{
  "num_hidden_layers": 26,
  "num_attention_heads": 5,
  "norm": "rmsnorm",
  "norm_eps": 1e-06,
  "bias": "all",
  "tie_word_embeddings": true,
  "optimizer": "muon_variant",
  "learning_rate": 0.00361,
  "max_grad_norm": 1.0,
  "final_lr_fraction": 0.1,
  "max_seq_len": 384,
  "dataset": "wikipedia_en"
}
Each number is 200 + 20 x the weight over its row's rms, rounded and kept within 0 to 999. Layers, rows and columns count from 0. The size before them is the row's rms in percent of the matrix's.

# layer 3 attention key, 320x224, rms 0.0906, rows 168-191, columns 56-111
105,222,210,200,189,206,198,201,179,199,180,243,209,204,192,216,202,209,200,193,181,199,194,212,195,222,212,205,228,203,214,232,189,208,191,217,179,201,161,210,182,178,195,206,185,210,144,216,207,211,224,196,198,201,162,198,205
103,177,181,200,200,197,198,205,214,227,213,178,205,219,197,243,160,160,189,181,184,202,188,208,228,171,179,207,193,162,220,192,184,182,216,197,214,163,223,194,206,197,214,175,201,208,247,168,218,185,199,196,206,173,186,178,200
111,216,189,172,187,215,194,180,204,185,204,197,195,220,183,202,190,233,177,193,210,203,216,231,179,181,192,198,188,194,168,232,215,183,186,204,218,174,201,205,176,177,190,218,197,180,179,214,212,216,214,215,192,218,207,214,167
101,191,176,142,197,219,218,208,171,258,186,190,207,197,215,198,174,191,205,229,192,210,185,181,178,199,225,220,198,198,179,173,199,221,204,205,182,150,184,220,182,227,238,210,206,185,218,195,226,169,232,218,203,203,191,193,198
104,210,184,192,208,195,237,222,211,175,212,208,203,202,181,197,177,212,222,188,187,228,179,219,159,198,186,178,211,230,167,226,214,187,169,207,237,190,179,187,178,194,193,223,143,209,199,200,203,209,164,187,222,197,206,234,144
114,192,193,209,175,209,214,178,197,214,177,225,208,195,191,183,191,231,216,212,191,186,197,190,195,204,221,199,233,208,180,199,206,201,183,225,216,211,172,209,200,170,183,212,166,235,167,245,229,183,194,185,237,196,232,147,196
107,210,215,194,212,160,192,219,200,242,189,224,220,203,181,150,214,167,244,200,181,190,193,196,220,185,186,207,213,213,176,210,212,197,175,222,177,183,214,218,212,182,222,194,201,169,202,214,232,199,211,204,196,184,224,169,189
108,194,192,216,226,163,185,231,191,245,208,205,186,209,200,199,175,164,179,169,214,177,182,221,202,199,182,225,195,204,187,179,178,237,227,162,166,198,184,198,202,201,201,181,236,194,196,216,191,218,211,195,171,184,178,215,200
103,208,208,183,197,212,173,201,190,206,207,222,209,204,187,224,220,227,164,188,192,200,219,185,216,207,144,187,178,231,179,221,186,214,187,233,200,193,202,172,163,201,215,237,199,207,217,230,204,186,220,186,206,193,242,209,178
111,235,215,205,173,214,207,200,177,199,185,142,242,202,212,199,232,178,195,198,193,204,194,201,194,186,173,208,198,187,169,211,220,176,233,171,188,171,196,181,175,197,216,200,219,225,176,187,194,198,212,216,202,232,212,195,230
115,217,191,173,229,183,207,219,170,168,212,217,195,182,190,200,228,202,196,163,184,196,237,202,164,172,200,184,204,256,163,226,240,211,191,224,231,233,196,218,180,195,190,204,198,208,183,211,139,183,167,203,203,213,227,239,159
104,218,195,200,163,210,222,219,205,180,198,182,182,207,246,212,224,204,200,206,214,156,187,209,211,203,205,189,238,202,202,217,208,193,198,235,210,199,188,207,171,183,183,227,166,216,155,230,188,195,212,182,214,201,190,160,200
095,191,179,168,157,189,209,179,197,172,198,211,194,214,205,218,208,200,204,225,225,194,196,186,211,212,212,211,216,167,194,181,233,225,193,207,214,206,195,215,162,201,199,224,174,222,194,230,204,195,223,227,197,188,179,210,187
112,210,209,210,179,171,219,196,216,208,181,206,151,224,210,228,212,190,184,206,193,204,176,201,203,211,210,224,225,237,212,227,175,190,185,193,194,202,194,217,188,202,182,188,192,218,188,185,202,211,176,196,222,226,170,200,212
110,203,207,188,204,212,202,217,246,202,188,212,216,205,205,219,254,203,182,178,159,180,198,212,168,201,247,182,244,203,193,206,214,188,216,183,170,225,200,194,228,153,217,161,238,199,218,204,180,189,225,199,176,175,219,213,214
106,190,175,183,215,214,190,225,187,203,222,191,220,180,170,173,179,225,188,193,218,202,198,205,190,214,168,176,219,174,181,187,200,198,209,155,199,203,227,186,206,206,208,183,230,196,194,230,204,179,175,214,166,162,224,161,158
103,237,212,177,172,226,204,202,211,173,215,180,189,186,224,197,241,197,212,204,211,218,205,195,218,175,200,208,209,205,190,181,181,190,220,212,195,193,192,213,186,208,188,164,200,205,215,187,222,209,197,213,215,198,195,182,241
115,189,210,204,209,174,194,204,210,202,222,187,214,206,188,199,192,207,210,196,153,180,200,196,226,200,224,223,226,163,200,183,185,190,244,157,204,202,190,217,200,187,183,207,220,178,197,221,191,192,210,183,168,223,204,190,155
108,188,202,197,218,242,207,181,201,181,224,204,204,218,202,212,200,197,184,222,190,195,202,176,160,189,178,194,204,183,173,182,198,204,199,188,217,171,186,178,209,248,210,144,227,166,205,196,203,188,228,230,165,212,166,219,183
096,185,178,225,209,227,198,207,189,203,233,202,205,196,204,189,220,239,222,185,179,206,178,199,201,218,204,180,201,189,195,170,209,199,168,173,225,186,235,204,191,178,227,217,186,186,204,133,205,166,204,203,207,201,202,223,185
113,211,242,232,186,210,165,185,154,178,176,184,215,205,205,218,256,200,204,179,219,200,229,186,207,179,170,214,170,184,215,224,228,199,207,150,236,187,181,175,218,217,192,174,205,210,210,199,159,225,205,228,170,222,185,238,198
108,172,205,188,226,219,238,226,208,229,231,180,229,187,195,190,239,230,215,191,172,186,202,189,210,184,194,209,149,191,184,206,217,170,224,171,186,165,175,204,224,198,176,202,187,201,252,236,191,216,237,178,223,200,196,181,181
102,192,190,216,211,200,187,211,198,215,176,208,204,157,226,230,154,204,222,223,197,189,212,155,201,196,177,165,189,205,212,187,208,196,214,169,223,225,226,215,190,183,144,187,190,202,220,202,189,192,181,205,193,209,215,195,216
106,172,184,174,221,183,187,190,159,211,213,231,232,199,239,197,184,241,166,193,228,205,196,179,179,206,189,177,204,218,210,186,210,205,209,224,204,202,209,216,181,214,190,192,194,228,183,186,213,212,189,231,200,185,209,193,177
# layer 3 attention query, 320x224, rms 0.094, rows 169-191, columns 56-111
101,172,191,213,198,195,160,218,196,187,215,180,187,212,197,218,174,214,215,203,204,204,159,205,209,182,152,194,176,182,223,193,200,206,206,200,199,220,171,161,238,239,202,191,192,191,225,199,204,207,164,204,222,191,189,212,192
117,193,229,197,206,205,155,203,211,188,177,205,200,163,228,214,180,204,182,171,181,172,236,209,202,208,208,178,236,213,207,194,192,184,200,201,188,212,179,184,196,169,214,201,170,193,243,173,186,184,245,188,196,166,198,196,232
103,229,158,215,179,222,188,213,222,198,249,185,207,193,214,194,187,181,214,230,201,179,176,215,190,208,197,227,169,226,202,182,187,200,163,229,191,175,215,199,206,239,195,189,187,191,181,200,226,211,187,212,210,177,217,223,239
111,183,200,218,161,197,183,196,162,200,163,190,215,164,176,181,168,223,259,168,248,204,208,218,182,208,230,197,152,229,213,199,183,207,205,204,190,217,237,206,190,226,193,244,151,230,212,208,205,201,203,254,207,188,199,178,200
107,193,205,203,196,217,157,229,186,224,200,208,160,240,185,180,215,194,172,207,240,181,225,187,171,225,215,186,163,212,177,194,202,200,181,206,216,206,186,160,235,223,186,226,185,189,203,223,208,212,213,215,207,195,191,205,237
114,205,184,221,248,199,208,174,196,211,225,205,216,162,234,216,221,181,216,186,207,187,190,206,170,221,212,196,198,181,235,211,228,226,261,185,187,198,172,204,192,183,227,174,200,213,203,213,190,210,251,179,195,226,200,210,207
107,186,210,177,221,170,205,195,205,202,232,197,202,167,193,226,207,129,167,188,196,189,200,200,217,184,163,193,230,201,147,187,216,192,203,215,240,185,189,203,213,189,189,204,225,177,199,230,222,218,230,210,205,175,217,147,227
104,181,237,184,205,178,212,189,206,185,200,174,187,242,177,271,191,177,208,200,217,192,201,228,197,222,248,182,208,192,211,176,223,207,167,221,202,184,174,180,223,188,156,217,218,208,223,247,209,217,202,177,199,181,217,194,200
115,177,210,183,206,198,180,208,184,180,172,214,235,166,242,217,218,222,207,212,153,180,195,225,207,218,197,175,189,224,203,180,188,178,215,194,191,219,185,214,184,187,213,208,189,194,193,210,224,159,227,209,174,195,208,212,180
104,217,190,199,185,190,207,250,196,201,215,203,196,206,187,208,150,228,185,201,220,209,162,203,220,221,206,223,192,205,197,189,202,217,187,247,215,227,151,199,185,188,196,212,182,202,243,202,184,228,225,209,181,184,210,156,185
101,192,232,215,207,202,197,206,211,210,164,233,205,173,213,187,179,205,163,202,206,230,228,223,184,223,214,227,200,205,221,209,207,190,194,217,179,233,187,209,246,210,174,222,157,227,187,218,192,175,213,195,208,217,189,173,187
096,225,184,200,200,219,221,230,215,183,159,185,207,183,190,211,180,193,213,253,211,197,190,204,204,226,184,244,204,199,190,182,212,179,165,216,195,180,208,212,218,213,204,211,191,187,186,197,236,176,169,169,191,180,228,203,221
104,235,197,216,174,226,201,215,206,177,171,183,204,220,224,206,190,186,224,196,182,188,204,212,196,185,197,191,176,190,193,242,188,207,169,212,200,216,211,226,207,186,185,151,203,209,192,213,203,226,190,195,221,221,205,207,231
111,207,198,206,211,239,204,198,212,214,203,193,193,194,197,226,172,183,180,192,208,204,161,212,180,202,188,179,214,199,214,196,213,200,195,209,193,205,191,161,218,205,231,156,198,216,238,215,202,198,199,211,204,182,156,190,218
113,197,226,238,211,228,170,203,187,203,217,228,208,209,198,199,186,182,175,188,166,184,190,219,210,196,221,168,223,159,192,207,188,175,232,206,213,205,207,196,191,184,214,192,182,185,224,200,193,180,201,209,205,175,191,179,207
107,182,229,203,200,167,190,199,203,211,182,182,204,219,224,192,221,198,196,216,162,231,218,195,163,191,207,206,202,204,204,194,192,190,191,223,224,203,204,181,210,226,203,230,202,220,199,153,204,171,201,147,201,235,237,229,229
112,186,191,172,199,197,208,218,196,202,210,198,235,219,177,220,184,241,211,157,191,216,234,207,204,165,205,231,193,215,219,173,218,172,212,207,220,218,215,225,200,218,213,183,197,245,205,181,186,188,191,194,175,187,194,184,203
106,217,180,205,143,228,175,148,197,200,201,205,189,204,201,210,201,160,205,202,178,171,172,200,167,170,198,215,200,169,193,190,210,161,159,207,201,201,219,214,184,204,242,200,164,173,205,192,193,175,187,217,196,229,171,206,223
101,187,209,206,229,223,183,196,221,245,207,187,168,181,216,170,179,205,173,192,152,205,214,182,218,193,220,192,182,214,179,189,172,222,192,220,208,184,218,192,190,167,195,180,200,182,224,154,206,229,188,213,181,174,180,195,211
106,204,236,171,194,199,204,183,174,171,225,194,193,224,207,203,169,192,175,227,162,154,181,189,232,191,209,165,209,168,196,237,208,174,189,208,204,245,200,224,241,209,174,198,195,197,183,140,241,201,200,192,186,205,175,194,185
106,188,201,206,229,141,210,191,176,237,188,214,220,218,242,228,192,190,201,186,200,161,231,194,213,166,225,222,174,196,191,160,184,206,246,201,203,224,209,197,195,204,187,192,201,206,227,198,174,235,201,198,185,207,170,205,229
103,171,186,213,211,190,211,177,175,220,188,206,221,211,216,208,187,193,212,227,182,179,198,210,210,224,211,186,200,179,186,204,242,197,197,210,178,216,214,216,224,179,223,238,214,198,225,201,175,176,205,212,199,225,184,234,172
104,156,178,178,223,159,194,214,205,171,205,235,234,191,168,206,202,187,198,174,200,183,189,228,196,200,236,186,201,197,224,222,214,192,215,208,161,167,194,213,168,214,194,193,210,168,178,192,217,204,217,177,208,191,231,216,204
# layer 3 attention value, 320x224, rms 0.0915, rows 128-166, columns 56-111
100,184,210,208,199,212,221,200,239,221,191,201,184,211,201,206,210,228,183,224,185,216,198,195,214,239,196,201,216,207,204,169,221,244,217,188,207,173,173,206,176,195,171,207,191,196,204,213,180,179,188,202,208,196,197,180,224
103,189,233,183,194,184,223,199,208,207,167,168,184,201,209,204,228,212,214,222,225,169,178,221,187,203,186,189,192,207,185,184,206,184,191,186,187,224,205,207,158,200,186,208,215,188,206,231,181,192,222,197,178,176,198,225,199
095,190,182,221,231,206,191,211,216,171,189,204,208,210,221,196,219,225,207,194,168,235,216,169,200,180,197,198,199,195,176,223,199,166,226,185,184,186,190,191,185,219,190,217,198,219,208,197,189,184,232,181,205,202,192,215,205
089,205,210,213,200,196,227,218,212,221,169,186,211,192,196,189,210,211,217,180,188,194,219,195,207,186,219,225,179,205,187,220,215,225,201,210,174,223,207,230,186,196,208,234,219,214,183,222,214,231,162,238,187,191,189,202,209
098,186,223,204,232,206,163,211,190,216,238,216,210,195,198,202,217,213,187,191,183,212,220,209,211,179,209,216,172,180,225,221,229,188,221,213,210,200,173,207,212,201,192,185,190,192,205,188,205,216,199,203,185,204,198,189,164
102,242,195,192,192,243,221,192,234,212,177,198,185,197,219,188,189,191,206,224,259,190,214,235,195,225,197,177,200,208,174,179,248,230,192,206,182,210,185,193,207,195,219,206,217,197,198,209,194,216,200,191,194,169,210,200,183
094,200,235,185,201,219,189,206,216,174,208,204,226,185,199,221,234,186,205,189,198,230,165,217,229,188,217,214,211,214,168,193,186,221,213,194,232,199,172,147,177,191,206,208,159,176,212,192,211,189,214,211,195,201,225,233,206
100,213,207,223,215,205,205,202,189,178,221,189,221,203,214,188,231,178,213,208,190,254,180,241,211,213,200,195,212,212,198,200,203,192,214,211,211,181,168,179,179,223,166,217,177,181,174,239,187,179,216,207,205,160,193,227,223
102,189,222,226,203,213,186,206,213,229,202,208,207,181,232,223,216,181,187,183,199,188,168,184,181,211,196,178,239,203,189,194,181,215,210,205,185,196,215,206,214,225,205,205,194,195,146,224,224,211,198,198,205,189,172,208,213
102,216,236,213,179,236,207,219,199,228,170,222,162,186,196,219,181,166,238,194,184,182,209,207,190,182,197,190,230,200,195,174,192,185,186,197,177,211,188,231,184,220,235,187,188,204,221,212,196,226,198,190,214,198,179,219,183
092,229,166,219,206,204,171,213,212,218,161,212,171,194,182,197,199,213,181,200,194,212,169,232,221,186,177,240,227,170,209,219,174,176,193,201,182,194,174,238,159,163,200,210,215,226,163,193,218,205,188,171,202,199,219,204,203
097,210,208,214,165,203,239,181,206,211,195,178,164,227,212,202,216,163,244,207,195,197,181,190,222,208,221,214,192,188,206,216,201,182,187,222,199,201,200,183,227,193,185,165,190,212,207,177,217,210,182,218,243,187,197,195,211
093,175,230,185,159,211,182,226,221,194,196,225,207,188,211,193,206,184,220,210,196,167,204,153,166,213,225,183,214,206,218,197,217,194,193,215,188,240,221,230,236,200,225,217,227,185,184,211,192,198,208,207,195,210,224,195,168
096,231,189,190,207,218,232,197,193,193,214,200,220,180,172,230,169,191,211,232,205,242,217,191,145,209,180,214,182,173,226,174,195,210,165,207,200,187,194,191,233,193,164,202,209,197,208,216,208,183,257,214,201,208,207,181,194
101,204,222,221,185,221,215,209,182,205,183,242,191,193,159,198,175,196,195,180,180,179,210,195,200,169,231,146,204,179,180,194,231,186,207,175,168,224,193,192,187,198,213,199,201,219,217,226,239,205,210,179,193,200,196,181,197
103,208,193,232,202,192,189,212,221,184,216,171,182,201,209,203,219,180,196,182,198,232,207,168,165,179,204,194,184,235,184,144,200,246,212,199,218,237,218,220,208,231,214,178,181,199,196,193,202,201,183,217,199,214,160,227,230
102,194,195,255,220,190,189,194,219,216,201,207,171,218,202,217,214,192,169,227,217,233,197,203,189,179,183,210,220,201,219,223,192,239,175,225,182,193,219,225,206,227,225,191,199,187,184,219,206,231,175,194,206,197,210,205,203
094,218,191,227,204,176,205,210,202,208,208,230,222,192,166,212,226,193,173,206,204,163,170,188,242,231,208,223,183,237,213,198,211,199,173,196,198,220,198,175,196,222,201,215,200,208,208,221,212,197,207,212,232,188,222,206,218
103,229,194,194,199,177,199,208,207,187,195,152,189,203,221,175,220,186,181,200,210,217,179,220,173,183,223,213,214,171,185,210,171,237,180,223,181,225,180,189,199,234,191,195,203,223,251,184,167,210,234,177,195,227,203,227,210
100,209,224,207,206,194,197,215,184,179,198,181,221,178,164,197,263,221,178,198,173,228,201,137,240,204,187,228,206,205,249,210,198,180,172,209,254,205,208,180,206,182,185,221,206,190,178,203,186,173,206,215,196,206,189,229,177
102,209,211,220,173,174,232,196,210,163,189,190,222,171,175,178,203,242,214,170,190,219,194,195,213,226,203,190,208,179,179,193,174,216,211,192,208,242,259,186,158,195,210,174,190,161,209,178,192,186,218,165,195,214,214,216,188
096,180,197,146,178,181,173,201,222,200,162,175,213,194,214,214,173,197,217,196,179,241,205,185,217,217,253,208,232,189,183,206,224,198,216,232,200,217,190,169,193,217,174,200,223,216,190,173,212,165,202,188,157,177,192,195,210
106,202,206,201,201,175,183,207,180,231,205,168,176,225,219,201,212,170,190,184,211,224,185,201,208,185,172,192,182,181,188,225,216,158,221,212,134,208,202,169,179,218,206,197,182,208,161,211,195,213,188,193,183,179,197,213,234
099,204,215,213,197,214,174,223,188,188,233,216,187,249,217,223,209,199,190,217,205,231,180,145,239,238,202,216,201,199,213,214,224,180,210,190,213,186,184,219,204,221,227,247,168,214,187,205,178,176,191,168,210,180,222,184,185
095,207,197,232,209,210,196,198,202,211,208,218,198,191,176,187,187,236,190,186,207,205,196,173,181,203,203,195,217,163,169,205,255,190,246,220,183,222,185,183,178,184,205,214,205,161,206,202,241,235,237,190,217,159,179,179,206
092,195,177,245,223,184,194,216,192,191,192,213,227,197,222,218,222,232,200,177,218,200,238,250,241,184,217,216,220,186,187,187,206,227,186,219,201,171,207,210,184,209,168,191,239,200,215,205,212,196,203,171,200,192,206,200,185
092,222,182,185,183,202,209,179,198,189,186,161,197,177,195,185,187,201,183,210,218,215,166,203,222,227,199,191,158,228,192,182,200,190,154,224,241,222,228,198,189,172,177,186,200,210,177,190,249,169,188,206,201,185,213,223,195
096,201,153,198,177,163,188,194,217,206,215,182,167,209,206,189,189,179,197,232,193,225,194,202,221,178,195,166,227,208,173,190,215,183,234,173,206,177,210,189,212,217,210,216,201,191,164,155,190,202,192,212,209,197,180,174,204
098,202,176,195,226,231,170,191,182,209,235,145,215,224,149,200,211,186,204,190,196,220,212,208,202,200,215,195,179,195,179,195,235,243,239,197,186,233,188,204,196,201,206,165,170,212,206,187,193,221,209,172,170,165,229,175,214
101,174,209,172,223,205,203,217,206,184,205,257,184,205,145,208,192,216,170,229,189,210,182,191,196,205,155,204,206,207,232,205,206,189,204,209,207,250,154,194,171,176,208,184,200,192,204,180,227,196,196,143,190,179,199,228,177
097,218,173,156,198,218,195,193,218,199,185,214,224,184,217,228,209,225,217,185,153,183,175,178,198,191,163,239,234,234,211,224,160,209,187,201,178,169,199,195,219,194,222,198,175,168,197,217,214,237,180,175,201,241,219,171,217
103,208,223,181,213,189,156,212,207,208,212,197,199,216,226,206,184,205,226,245,202,168,217,201,210,219,217,184,189,216,167,225,223,181,201,172,199,191,203,221,218,179,174,209,203,185,251,199,207,168,212,210,230,187,194,198,200
101,230,224,169,242,169,202,181,211,228,223,194,182,203,192,190,198,179,175,198,224,196,217,233,209,201,198,194,196,188,179,208,228,236,205,233,190,169,222,194,204,214,159,195,199,191,212,194,195,223,195,258,247,181,191,224,238
100,183,195,218,180,203,183,231,229,205,222,241,176,187,238,223,226,197,198,193,182,218,197,209,222,219,166,211,190,212,169,211,163,175,159,183,166,197,212,153,202,221,223,196,205,211,222,232,199,211,203,190,183,219,217,198,221
094,191,238,203,209,205,210,190,199,207,196,206,220,199,193,186,193,172,201,192,199,202,205,245,216,238,226,216,198,212,214,194,209,206,202,216,205,226,194,211,183,172,239,181,215,217,208,177,204,207,175,216,135,211,161,197,192
102,214,213,225,171,229,204,215,185,218,206,171,183,216,219,216,219,187,195,209,182,211,163,207,213,224,201,210,166,233,224,195,214,222,200,201,202,220,197,251,197,209,201,213,204,220,210,190,223,201,166,205,197,197,155,224,219
102,239,210,195,227,232,184,186,189,175,206,202,187,192,213,218,179,200,195,192,197,176,161,187,187,251,194,192,208,202,209,191,203,199,232,196,210,206,182,186,140,217,237,218,225,221,167,185,187,172,199,197,189,150,197,216,198
099,186,178,219,165,177,184,222,177,181,226,174,213,207,244,176,242,218,193,203,158,234,217,196,195,146,211,198,184,205,189,221,196,210,210,199,194,203,201,195,210,209,180,196,169,205,223,191,198,214,203,165,193,201,196,174,205
097,238,178,228,209,176,226,201,192,207,224,190,191,230,211,230,244,214,215,198,197,233,195,184,167,156,147,179,190,177,207,186,241,219,192,200,183,207,196,186,214,207,194,220,210,186,195,235,238,222,216,214,208,208,221,174,217
# layer 3 attention output (transposed), 320x224, rms 0.0795, rows 128-166, columns 56-111
107,221,202,184,175,198,212,194,157,178,225,191,202,195,223,200,207,165,206,204,227,198,201,198,215,203,208,187,177,187,177,222,192,187,191,242,190,238,210,213,197,197,213,189,210,188,184,212,212,186,205,164,189,187,200,190,174
103,188,149,196,182,206,161,197,213,209,218,226,217,211,208,212,191,182,195,201,190,205,206,211,194,190,182,211,213,194,219,229,207,201,204,260,218,160,179,216,231,167,203,198,226,223,183,165,208,218,206,191,210,218,189,174,229
098,179,196,155,201,195,224,198,191,221,221,238,173,202,184,199,193,201,199,222,223,173,173,204,192,232,210,225,209,208,193,194,205,215,169,223,178,237,212,200,202,188,219,205,220,175,180,209,219,191,172,218,183,197,202,179,177
089,219,205,180,209,203,155,182,216,208,226,211,212,219,206,210,160,198,166,237,177,216,195,201,186,221,184,185,229,170,214,213,167,187,179,191,191,213,220,163,214,200,211,169,180,192,196,177,199,190,192,205,213,211,200,212,190
104,203,176,224,197,188,232,195,220,214,192,208,181,197,224,228,178,182,195,185,210,197,176,187,172,210,208,194,217,221,186,179,190,217,207,185,182,196,228,204,188,200,224,191,179,215,212,204,188,215,201,199,216,220,213,215,216
101,167,198,200,203,195,168,209,180,162,209,194,203,220,176,206,205,210,208,201,176,212,187,170,215,190,209,229,209,188,206,214,168,210,206,177,231,191,198,220,202,223,179,211,207,208,223,173,222,185,218,198,215,249,203,186,220
096,202,169,175,203,196,212,194,188,210,188,214,210,217,201,159,155,191,186,215,209,202,218,229,179,209,211,216,189,170,218,209,212,196,213,226,165,171,223,221,177,198,186,205,224,217,160,210,229,196,211,214,172,172,192,177,176
104,182,188,181,192,186,217,198,170,225,207,213,190,186,167,197,158,228,177,201,207,177,194,195,205,183,205,215,203,182,227,199,205,208,232,232,214,234,229,209,236,191,201,198,199,239,210,203,184,240,179,198,181,225,215,161,152
098,221,180,190,217,198,204,179,218,173,203,182,194,216,170,203,233,205,188,227,226,182,213,205,216,193,174,216,159,189,194,196,214,200,185,203,205,192,187,186,189,184,193,245,231,206,231,191,190,186,207,201,206,216,217,195,200
101,181,158,226,234,190,138,191,191,186,184,192,210,209,209,200,204,181,173,210,194,248,206,200,206,195,223,202,174,191,221,212,201,208,238,192,214,209,225,184,188,181,194,226,215,217,162,182,194,174,198,192,184,224,188,182,220
094,205,246,205,203,176,212,224,191,187,218,183,228,199,178,225,184,205,204,188,218,233,222,184,195,202,178,165,194,214,227,200,224,215,178,202,198,206,225,171,239,224,191,206,207,185,229,204,174,201,230,213,219,222,177,210,194
099,208,185,193,184,203,180,234,181,217,196,219,234,173,208,177,196,230,170,185,182,204,211,209,182,177,148,199,185,222,197,196,189,209,227,193,189,188,213,223,177,206,216,210,184,202,175,236,186,167,207,202,192,210,207,188,195
092,213,187,206,250,187,227,199,214,198,192,174,195,204,165,204,188,203,182,168,219,224,220,225,196,184,220,230,201,170,197,179,179,189,205,184,213,166,201,216,166,180,176,184,182,242,236,175,195,194,205,191,211,216,158,217,240
095,188,193,190,184,201,162,178,214,211,198,211,162,212,223,194,215,208,198,189,211,141,203,178,238,186,221,203,183,194,186,220,209,184,209,206,219,186,193,204,188,205,219,193,205,182,206,159,218,173,173,198,200,191,176,202,230
102,182,173,193,219,203,201,186,207,196,210,191,222,186,229,202,231,184,176,215,205,235,209,189,210,228,170,227,208,227,217,232,185,201,179,187,210,191,211,193,176,181,184,189,216,177,193,193,153,213,211,218,170,174,209,232,199
102,206,202,172,218,217,220,207,173,196,172,205,207,175,188,172,184,202,193,218,172,209,195,246,242,228,200,203,253,200,230,254,193,159,190,181,221,171,188,166,191,184,174,209,227,224,178,209,208,192,226,190,179,197,215,172,186
098,204,214,178,211,251,185,212,188,207,190,203,220,189,206,198,183,230,230,172,180,202,191,187,175,225,216,143,166,210,206,203,211,167,195,183,215,219,216,211,208,185,189,186,214,234,207,209,197,190,224,212,194,228,191,198,210
089,206,194,200,197,225,210,217,159,197,178,180,192,208,194,194,187,188,235,189,182,232,208,190,198,164,185,196,217,179,180,186,173,186,202,196,192,217,211,198,207,211,179,210,251,188,173,175,192,217,177,186,166,175,190,221,187
105,200,208,211,188,222,190,199,188,214,192,225,199,218,178,209,167,216,208,213,197,192,215,196,184,181,171,236,204,235,213,217,221,170,204,197,235,214,208,194,209,170,188,185,205,195,187,201,226,200,200,232,209,202,190,182,186
097,192,206,196,198,224,224,209,215,229,189,213,195,227,201,207,153,198,195,177,230,154,212,258,178,190,216,193,187,207,181,189,158,196,237,209,150,183,218,224,193,219,200,181,216,226,192,202,218,205,192,206,181,172,209,201,224
095,187,154,165,223,192,173,216,205,206,205,179,205,228,200,207,188,192,171,212,218,199,217,205,205,196,210,208,223,235,240,233,223,202,183,202,183,129,169,218,206,187,170,232,193,206,190,220,196,197,186,247,200,192,149,222,207
094,212,203,247,213,232,222,186,211,238,238,226,195,217,166,194,216,214,189,217,239,153,190,196,205,211,154,208,182,180,241,199,188,206,193,189,183,188,192,215,208,199,180,195,193,188,234,228,225,235,162,189,218,182,208,205,212
107,197,191,205,200,192,236,243,217,190,188,229,213,176,173,198,200,239,189,167,222,196,197,208,205,200,210,178,191,196,210,169,176,229,221,201,230,200,194,218,231,184,194,201,211,195,189,190,201,223,215,201,215,242,198,188,198
096,185,200,175,214,191,219,203,225,191,179,207,207,183,199,168,196,205,223,167,194,167,223,241,157,180,196,177,195,179,201,168,234,181,191,243,187,191,203,174,220,189,167,181,233,213,195,211,198,220,200,232,187,205,186,198,203
098,204,173,192,191,190,230,209,220,219,204,187,233,204,216,183,206,183,219,207,186,205,216,235,211,203,203,201,187,230,196,205,166,204,178,189,254,169,222,208,219,205,169,199,205,233,209,177,150,181,198,211,191,229,205,209,226
088,212,220,171,183,202,186,225,191,175,200,180,157,224,186,214,172,220,205,164,205,233,185,179,184,196,185,162,197,188,216,243,202,220,205,195,221,186,197,186,219,215,247,188,201,212,210,181,209,222,233,222,187,190,195,215,186
095,161,220,236,198,183,215,220,178,191,222,221,178,241,203,193,200,191,221,225,198,176,207,203,198,180,193,213,247,197,232,217,187,219,202,195,172,217,176,222,214,238,215,211,199,207,226,197,171,222,192,183,199,219,188,179,210
101,179,204,201,187,216,242,211,179,211,176,222,238,215,182,183,221,207,200,151,225,208,197,212,205,196,229,219,184,197,197,195,197,210,206,218,210,218,176,198,201,178,165,174,208,242,194,239,201,214,229,176,180,207,211,195,159
094,192,204,196,194,208,209,182,210,184,168,249,181,187,235,174,205,209,207,215,207,223,190,204,207,206,206,166,214,190,227,190,186,176,157,214,212,184,238,181,226,184,221,190,204,177,182,192,217,197,232,229,195,220,198,203,204
103,262,198,192,187,177,212,201,187,229,208,162,203,185,237,168,214,199,226,201,195,187,215,196,205,188,188,219,183,199,161,174,210,216,198,158,188,156,237,234,208,210,178,228,195,196,209,182,169,206,205,238,235,222,200,169,211
099,163,225,203,200,206,210,203,201,205,227,182,193,219,191,167,181,195,204,205,237,169,221,189,219,199,257,201,172,197,170,173,219,189,217,178,191,195,218,211,198,190,208,253,206,199,198,187,194,167,210,225,215,161,217,203,163
102,192,193,202,208,192,214,193,217,199,198,190,198,166,197,176,211,195,181,205,185,229,216,195,222,172,184,169,225,188,206,155,193,203,217,203,222,215,177,164,188,223,192,215,186,163,165,179,213,248,163,200,191,204,215,211,195
103,190,182,226,178,218,196,220,196,171,204,194,200,191,239,185,195,196,222,188,178,194,161,179,213,193,196,211,240,201,200,212,202,176,177,187,200,228,191,187,223,189,242,191,198,202,175,215,203,168,207,151,171,222,199,155,161
097,201,197,178,219,179,191,195,176,204,165,187,211,214,182,155,164,193,211,209,201,179,197,204,189,179,210,198,194,199,250,214,221,236,231,205,194,181,179,207,187,193,180,240,185,217,189,186,191,190,201,215,215,200,188,213,176
093,217,178,191,175,196,192,205,201,215,208,189,185,212,220,208,182,206,189,210,214,199,204,190,168,185,171,216,214,181,193,216,168,172,198,175,196,193,210,184,193,213,152,243,195,215,185,220,226,209,217,208,233,182,223,195,206
100,182,173,221,245,197,177,176,207,199,195,240,208,181,196,200,192,211,226,193,134,176,229,199,194,216,199,193,231,174,178,193,168,192,179,185,222,214,220,203,233,201,169,179,178,194,204,203,174,207,201,214,195,211,228,171,221
105,185,222,226,182,173,223,185,239,192,178,183,205,212,193,181,242,188,198,208,169,240,215,227,206,166,214,197,196,203,200,198,209,191,184,201,184,195,221,212,216,165,171,192,183,191,217,242,191,216,198,208,225,250,194,182,216
098,210,186,184,206,197,233,182,207,235,179,234,222,199,170,207,165,191,214,214,251,186,178,199,235,246,212,221,234,193,174,169,208,207,180,221,219,175,206,189,189,170,210,193,249,186,174,218,225,204,237,224,217,206,196,211,174
102,208,200,184,200,223,195,183,217,197,183,217,193,153,200,191,173,162,202,174,212,175,189,194,230,238,269,172,211,222,189,214,146,210,214,199,216,192,213,202,191,180,222,162,212,190,205,159,178,185,199,220,200,210,178,203,229